Part of a small language model's weights.
Size: 16 layers, MLP 512 SwiGLU, vocabulary 1204, 6.55M parameters.
Training: 440M tokens, 3356 steps.
Each number is 128 + 24 x the weight over its row's rms, rounded and kept within 0 to 255. Layers, rows and columns count from 0. Numbers have three digits each. The size before them is the row's rms in percent of the matrix's.

# layer 7 MLP gate, 512x192, rms 0.0851, rows 338-371, columns 128-191
086:139136141103122141167116106162117150088146122164142070133085134119162145121138139125095140129153128148133142119097173106097181122128139164150119110157092113149134100091105156140109084155111124
099:099176114075125130091114142174148106148122116187114132144114118113133104100143106152119099127085129124103160167132171098112102111106118106083108123158138139086122155099155095165129107148125108
089:117150163113142120118121101102150125122091144164165154167106096140109134122116147113121069139126135101119135103112122111122152133096127146139133151170092159138157080123102134133122096095100150
092:098142104069129132107120113122149151133188108123131109139118108133141136119107128137120133134079161101160168098136122093107136074156146126094153145160140126108092115080125129111111119137136140
103:161154150120167115139088106149166097102147126106176130149147138122105158124151133139103121131121130098142159146102149113122107122119160196130141153155093139122174108102091129142135117135127126
097:152115141098105113138187133156147154116099122154156152131109114124119141136131127127135116126099095114141122172121151129125162152101134126166161118133128144169152125133092164127139095115108111
109:186095149088127131162154100123132103141105135129101115101094124129151131108139130091119104146179116134110148148067113085129081137122181149116157130172113152135165139119131126135100147100147119
101:196123141125170089154152099135121074144151144125141133121127131141164103118138106144156114162125147122119127159185134138147100138127141137134105113159118110125107099132083142114099125151113172
101:130113147107106077144113125126133093170153123176113117115068147165148111130132138128149134111192095113128157144155088140116151140110162108088112150144138126119160120112129153123120121132143065
102:106151121141128125134131125124183153109106154126111155103106142105158103117135115137152130117139064082164145125095097136131110138142172151125139129143124156134150126073124115147137122112114112
095:165144095092145145175161110105160131091154125094142134102142130134132109081124125130095123101159099133110112087143127135155130157076150179172120126120088152162135114037139125129120124105122121
094:183112138146126104122147128144106143151115123158135096172124136171089090117125136206140085126109140184066121133138122121144097147136141161131116142142125176110122110149142128126144104138108141
090:105076117141159120152146104160107093154143120124150172126082111142158135128133116108116119127153141163161124087106113142114181121119118165114107127171088110139109128107187112097167120131115129
108:105105143132126147110168123135114110163130135143118153133090106137126107135151081129146144135132117138116153143136157111116101118115159155137137148160176127127146086115094173107132097096154120
108:129095150081126098136172149108143161160143147132128066147095133115086185131117103126154132121169113127101125181183109108122101158108131113129129108150090140116133076134141135163146163142136132
111:148131122127129079166187105090100149091134129186155115162131102142117135117128085124094113117095103116103137118088192109146120098100152131113120173112134169125130102149143124144141127119111100
102:171129154125126153125162170085108105106099158119104085115110099115117146125112123135118117124135105131110146148106121168121095160098163186089133153195113152126123102141148116109118096109171126
098:173152132162123159159141117143099121119151074127102088164123122162101146118136098088108149129136051176111159067096148127135145134109136162146140147147142150116128151138108162095101117132108103
084:113137157113138146073108134140136187090175174160118119106110157145156093114146154142128128117141109154132159127153151089112154127104132157187106165090108132150135143107113126119099124101159155
101:112143157098117115133167156117124175125104150132122131155096129175070116116133175155164134084156104154114132143160135168127132159156135114130181149141119119168103118089147150118103143117103135
102:079133110140135132108158150123125143103090162136153143125103128148143150111159173095131137128113123132155158082127145124114145144082141147134138097123131106105163118097085149118137087133143163
103:184175158116115124112123136145136130091143145154151110125131140126117132139141155097121132109143171154119149137074149134123161140184163137117146124174099118098131138128094136116126116116145125
100:117092148125173074132142084127151125143135139095150087137132127142111129139117157145116138160171131135142144104162156161103132124163131113134141116138070140131121103121122130090110098133134139
104:138124205130129090177138098164114145099152126134125111105134126132063112131109125101121095138137129099142147144114145098181130119152141133145122111122117145113141147107130146115081119157155113
093:125155140114132130084137127130142118122117166107105090144070121113142101093160133107118152147142138145051140086143120101148137134144138141142100122152060101131168159124117113130137113124114161
101:091142140110116115145131106127144109137140122107122132120106136134160180057158147168157148115125103105135123129140121112106115130103132145134174150162133151071128128116166096130095081161137107
106:137078151094159139135140144096130088133176166135168134144132112138118142126126156136117093168136148112128150158113113110143110121100150176124098135119106118116139118113120131109115127095136136
100:154095090098141137118161133127130143125144110144145123108082068153149127105133141134144133148128144143126173116125144147131142090157154122135151150117127085118128134144114161161126146091105144
099:138136158123172116122145095085125113103172117137151120083103131205117138109131110117158134145097129165111125121096169141148134115134142165129132132158136131148129130102098117193149111148114131
086:136113139141144131109159122114100167150142100108174123117112120139105139141086109146147124097121126128089137179124137073144172077153128124098113130139150130172141125122097137118089125160126144
102:140121136120126121135161086126123106127112099156170072096088070128128134115186182135100109115135130158136127141140142157127156143172159128134132121086076144157140133123101122128092134164125091
105:140139132125070119103155111130117138152114161149149159115130173118144126112116138128133105152126131158118146117114120136151131117141149153187112101113071113139166142115096136126130127141097137
105:116143099120132130120104148113113145143125137122122084138103120102144102121188138132097083136123122185119174119116146130137082148134140132127106135168107095103148106094167146111148119124104129
111:174080150105134114153142164113100117100137147117137130115103091142119165128117098132110076108101127112132135106131169150120126138121169142127117112136125116113112129109126156087117130161121097
# layer 7 MLP up, 512x192, rms 0.0827, rows 338-370, columns 128-191
107:135169140129102122139126136157110173103142119084130099142124154151116124132147113098102120162155137161139169160110122136138092127139135103144128123126105139129123153098081149154140123117115058
091:103185136148155153120130152117143120120138137102130160133139150135152132134115158110119128154086175092147156109128120131156139163177128127135090118103107136124115156142116136077140135124128107
116:100152128122120145111133211121103152110082110168142119173146124126083122159069166115145117143132114091109102111105116137120122103125109114142100116097130127142117121138061117130082116126111128
099:098111125134130094120088083141174111100146159091112139126132101148149137111137173161143140141156134144142158150137129137153149148162129144171148103127078103107121162099075096132117125172137110
108:116130140135140091104153190116119113154155146112149103083114139057144139129119139165117134156069106136224098178132132144142125175103100121140146126158091127108104138143145125117117126177125092
101:117102119150105126164125135088204096143125119134148135119140138121136106123167107124167152127147145085101123118143130081131087141096089099138109139148124136160109146145115118118099113158109055
107:150102112127096112157063079156126159137108137136116195116129129116140155117122123110086118093105129104108118164107183114128153143118140133137126119149167118148133145118138133136117103148116102
102:091083148146147103128131128113142122118119123153153159094112132137151145137151097151093073122106145135123153095087140155113175119117135139168121104169107157144122123189132152150121152136129127
098:151089110113145163162150153114139137120133129111103139123095121155121161118118158139071107141132111164085140153144156097103172151120139147138126121135125104087137141155136117153127107129162123
106:157087177092142160137081141075131089114149061174137118140144128146159095121142124125141131114100179125117151128094123114123076135114128127146161152140131113128110087107112108132137140120112124
095:128146140163155126088126113111076136140110119067101130159152190117106141141125116072121115172129172136090150129178115123174105129118118137150106111106149127104141131160134098106121158104066143
099:147079135130143125167133057157128136101132132145145146090117094124128148107099166103120186122124130115124107110122137123098133131126161120155120103115107123155091104116112101119155140085089112
088:121121142095097119123178141106075147125096112146093107168116109065165108103160127130113157132153116159130134146133148114167173140152145147149100114109088150143142114157137151153148131093138140
096:154106132104123136118112108110132146135101103091159183159113129130120119123117130091195115157095061093141099124123110156127126086090133085124106138115123161085121142128177131119119118102129139
101:131145142130087109172106132154098156168125131107087158151151146103153126126119101180091117171117133150097148092114120140102136093156132117155098117103141161135076119144139124115092109128136080
098:143095165114118194182114158180091151127082125153133125098102160129106156158137128105111160112133109119121112118111098094131145159110137119092099096095122127178092093123120099134143144124154175
099:126151119136100140107112104135148163100123104126160123135083136085144131106178113149139134155166125148119136160102109158131141125083133112127110122142139164095176116097122148124099124085106115
107:104088141143140120113158110116133156176165161148153166143118160143139140105154120146148126125143144089134117126117161125141136142124122116149116104171120128092106120129105159055116171134113169
107:126099148118128130098121118140108163123158141113078162105156147144158163160133109151118117118137093134155120162162127118137080115123101140111122170089150161105118177113168109138091104091161137
103:095127109159142135139115136113088137119154126106157104147170129118133137147142084119154091176079127144164148149089142150112099125099131192146126121159129099066151107145157187113151127175140107
094:106111096161149137133163153102103145168106106147137101164140093129115163116125136072126149095098129073074116109158170152126163143097129126153122136110138102116110141117093120128127127120109123
107:121109120082142136129124139121117138121075118146139173143135107122131100111174097147132118110122092133172120154100127077117134094129127135152149121134144133118096124121133105170110140113136112
106:129145139150100138118105157168146165187086114140107192143120195103134135143129139158114106128142132135137082142163131133130174103123123115132137134164139185103145106125143163105118119100148107
099:152191127116117106154131116154124099141142102130147137121122144128157144139153093144138136119152166097168140134181108125138128060130145073142129129137075185118101135107104103153146126167149118
096:125102120152111162163086115098166114087119101093062165119106141136136126126150140142139113143132146116140095129183105106129144119133104117145128079091153105169170137140119060123128115169141134
094:131109149149079158122138113134097110116134110149136135127071111126136114110126117101123140101144123080092168109138153109118142111138128142145131114129172115099164124140151118136119149103156085
103:109109149102137123133140124130085142131120142081185116126163128096089151119169129163135120127115169130181119141131123125118129114100113133141120140146142130100127098110118164142107130156134089
099:118110154117111158143142159123114146108167114061108155118146135086101098137091127134137139151119111134107159178133109103181109114118122144141086115126133107112160154159140135165116145070171127
097:099158119146182139166098138088148134112113085168168118133093113120140118151094099122140158127084115123148100106088163139157104070183143127146146130121138140116145113114161138141148138125100133
095:116127098143115103153156172156129123134101135136112132131127102102138131140160136089131149123105141130146123117129119125137111101125142107146174156145144093073107159122113089128105159076140154
098:143096156157106121131099154108175091075154125118176099123147157113088133132116151140125066098130131132167123143090102134111106122125170132121171167106090118133145133151132114136117172163146136
099:175154108118111132158184118119074128124116075140089094123183158168129127123116158079073153148124124153122123156157118149156124098130124107130125134170110140177133116124103092073125134125131098
101:128163103143106110129127146152108122109135109089086095121157099110126092088098134092156157085172110127160123094176099100102153145117116103114169119101154116082111095102103163113114106108124142
# layer 7 MLP down (transposed), 512x192, rms 0.0785, rows 338-370, columns 128-191
105:139140117144134110139111157122082144119133135065096129109108120124118141226111160112131120124120120114165129134092121161096089143101072099119135123109178141132111143119115104128145135110097099
092:149148169107104088155172136168119113141138128114139156129122123134063134106158118118113096112170145119105150130137143125143146061102139116122153168157127190124122088141145118178124147104136127
107:100133083102172127143126177113083118114146105128118098122127115065135126147114170098136138128128111098094118135136155160136131075124128098116085116081164086151104143157100142150109125134129121
100:127127102122145156144107128131128137169105118100168090114155126069117100149089139140148138135111140099184117126101114144162135111102137101104131135118145108158138161170175108115073135122129142
111:148101105137103117097118143120127117149124136128149123128089158092154145154128108136130099118088139128161135148095114148117128152111181096135111131117157155138102120099173122116128136199106116
100:105102117121097152143105149099113096107148136146115135132085101102103127126146141126125121147164096116095141103143111137145077118089173088126066134136102097103147131097097072120135178137132126
107:102085134118107126123129133154143179151110140187158160126111136121137141124110078179121140121138162121128147132117146136127108142114162140167134126118112153160129159159145128134138121076101140
103:133114155116145143118124142136119151117106149149126114079107119141102150111114113161113113105139126151127129151136104118121148081105155126130106150107156155138129147148127099134130136092128119
101:169118177112134137128130100138079130171110148131149153149167123156107101127107120090129069148124116110111137114121144131145126144099162094131138128125127112147132188089110140091091078139170139
102:157086143117148098152103136132151100125132115097164116145103151128137157138139105129100139148117125106133153120144101135115126106138078192150125135124084114157155115127122112101123123149141121
095:156124115100149122133131156107108098094130115114138144130131141115120157088160079163144120128136108157133159166108131105121127132132233155147147132143111135134147101095066139112126126143163114
094:135123141121118137143157128151113098127116137140172148123142099136078161117117122178111128128119140176110107110138146134165119131110175153176091088136117131158163145157092094103125127151142144
092:116092133151134129145093169166122101136143159134139166170130157146084146105118115132136097149179135126140147074137133115118085145140170089122121163133090133098131117136147137136123155135155151
095:109177147112111110138145131147126181093099093116147129135097131170105104122144158111142137136140175119124128129141114115101127138168132098096128160163110148100110152123135117093155122116141145
106:113116130095139146141117147140138142124133109194108129128163087143168152131129096130116147152133128138127126130194091151138081099097153136112071121150149180155146119095151136157115109128135112
102:123086116110164168111148158119141160105081118148149093116157140108106151159148112157101151082125132114143074101123122110136114102147161138105121114147101134128114122157149138119120119164146106
101:190115129100099095131118138090153144167151176081143155135125144095132104138110125134118066122135144148110153113125071149125107153124113134145101144155121107094103104102121145134123161108143136
108:139132084173091140096118134125103080132111102096146110129107144172102128120160170126151155126117104179096118159132125097115130166183158144127142122106119126112096131086148129109122152117144146
106:139122136120138110098115118147116117168103136101140105153139130128111142160112132155137112140178105124175121134120085134166107126128170126092119125153122140089093181109141141107116151145151111
097:107144126132099135071114137133154128147121184135150114129136158147120120099144203150145133109145122121147154103146144164151104128144202091141219116137106095155096145122118133110117115150138121
100:108117117102160047142099086157121125104166122142132131156117106133164086123123129102130130145168113112128131111135135154149139147147113128105164126152090140131165097105099142133109124132165104
099:129022141153138128090104131103121131121080117167163162098133121120111120133107107133115130107094163145132115109096115110148121143130156094174113152118155152136139101117155129151140097149152137
104:130130110109118078091094113146167126149127121150098176178126108146133074102109103134116133116117124122122113094139134132139198102137166111106115124131202140165112124097131107161113086144139144
094:110132108151098084125107130115163109129124138132111164130154130129129080133142081132110098146078133118116150117184163112147146122122134142103168129157078106150110149115159128144134098134121132
098:183094119135145119139092163132154125139135081133132150129158134140121127127154148155166096131108105145140131124107148117101152113135110159165097112095122149149089173123119134127110120131115127
095:118098133139109134149131148148147138160144140158135106124094158074161126097110142130142147103129131127143136152116133166145155159094073158142098182102123126091092100098160113134137114118114114
094:084156136136089139151115102130120133148097138121111121123125149091175138148137133113092141089108125150122125133101099146126119156167116074173147121112140091144118105087158110123142102112136125
100:107206101121132124097118130109124081131125140110131130116140125131102162130120104081169076129099154105099113143158176166127129100101104126115121114119104100131123135149133109164145122125122173
101:103111131094084152132133123110130159154133150130173145079164142090137126131135119117124096112127108146127097141153117163141105156140163107135090055165081121168171125129147113147135116146120149
094:102121119124128129145122151135070123137182180136110166098097147096109157157112112104134141158112118078090137154101115126099131125134180138154148108140163128121165053142127134108151142143141092
100:164098165154152115132136144127165112126056144106117120167128141107161138145140111138151150112130140094136144148119144182143098135117110159103132135119138091131125106133140153124121116150163108
102:094126144138132129110171128121109142143100143117134170151111153126149151102149136149080136151104149118137149092093121175122080126104118093156158171112132151121164107139098148096108133167113130
104:107131127141139136107112124175116112140190094147159104109127166104110167123175136131134136103139138111169124112128083132184106147116156078109105164142108099112163108106120124132120140109127131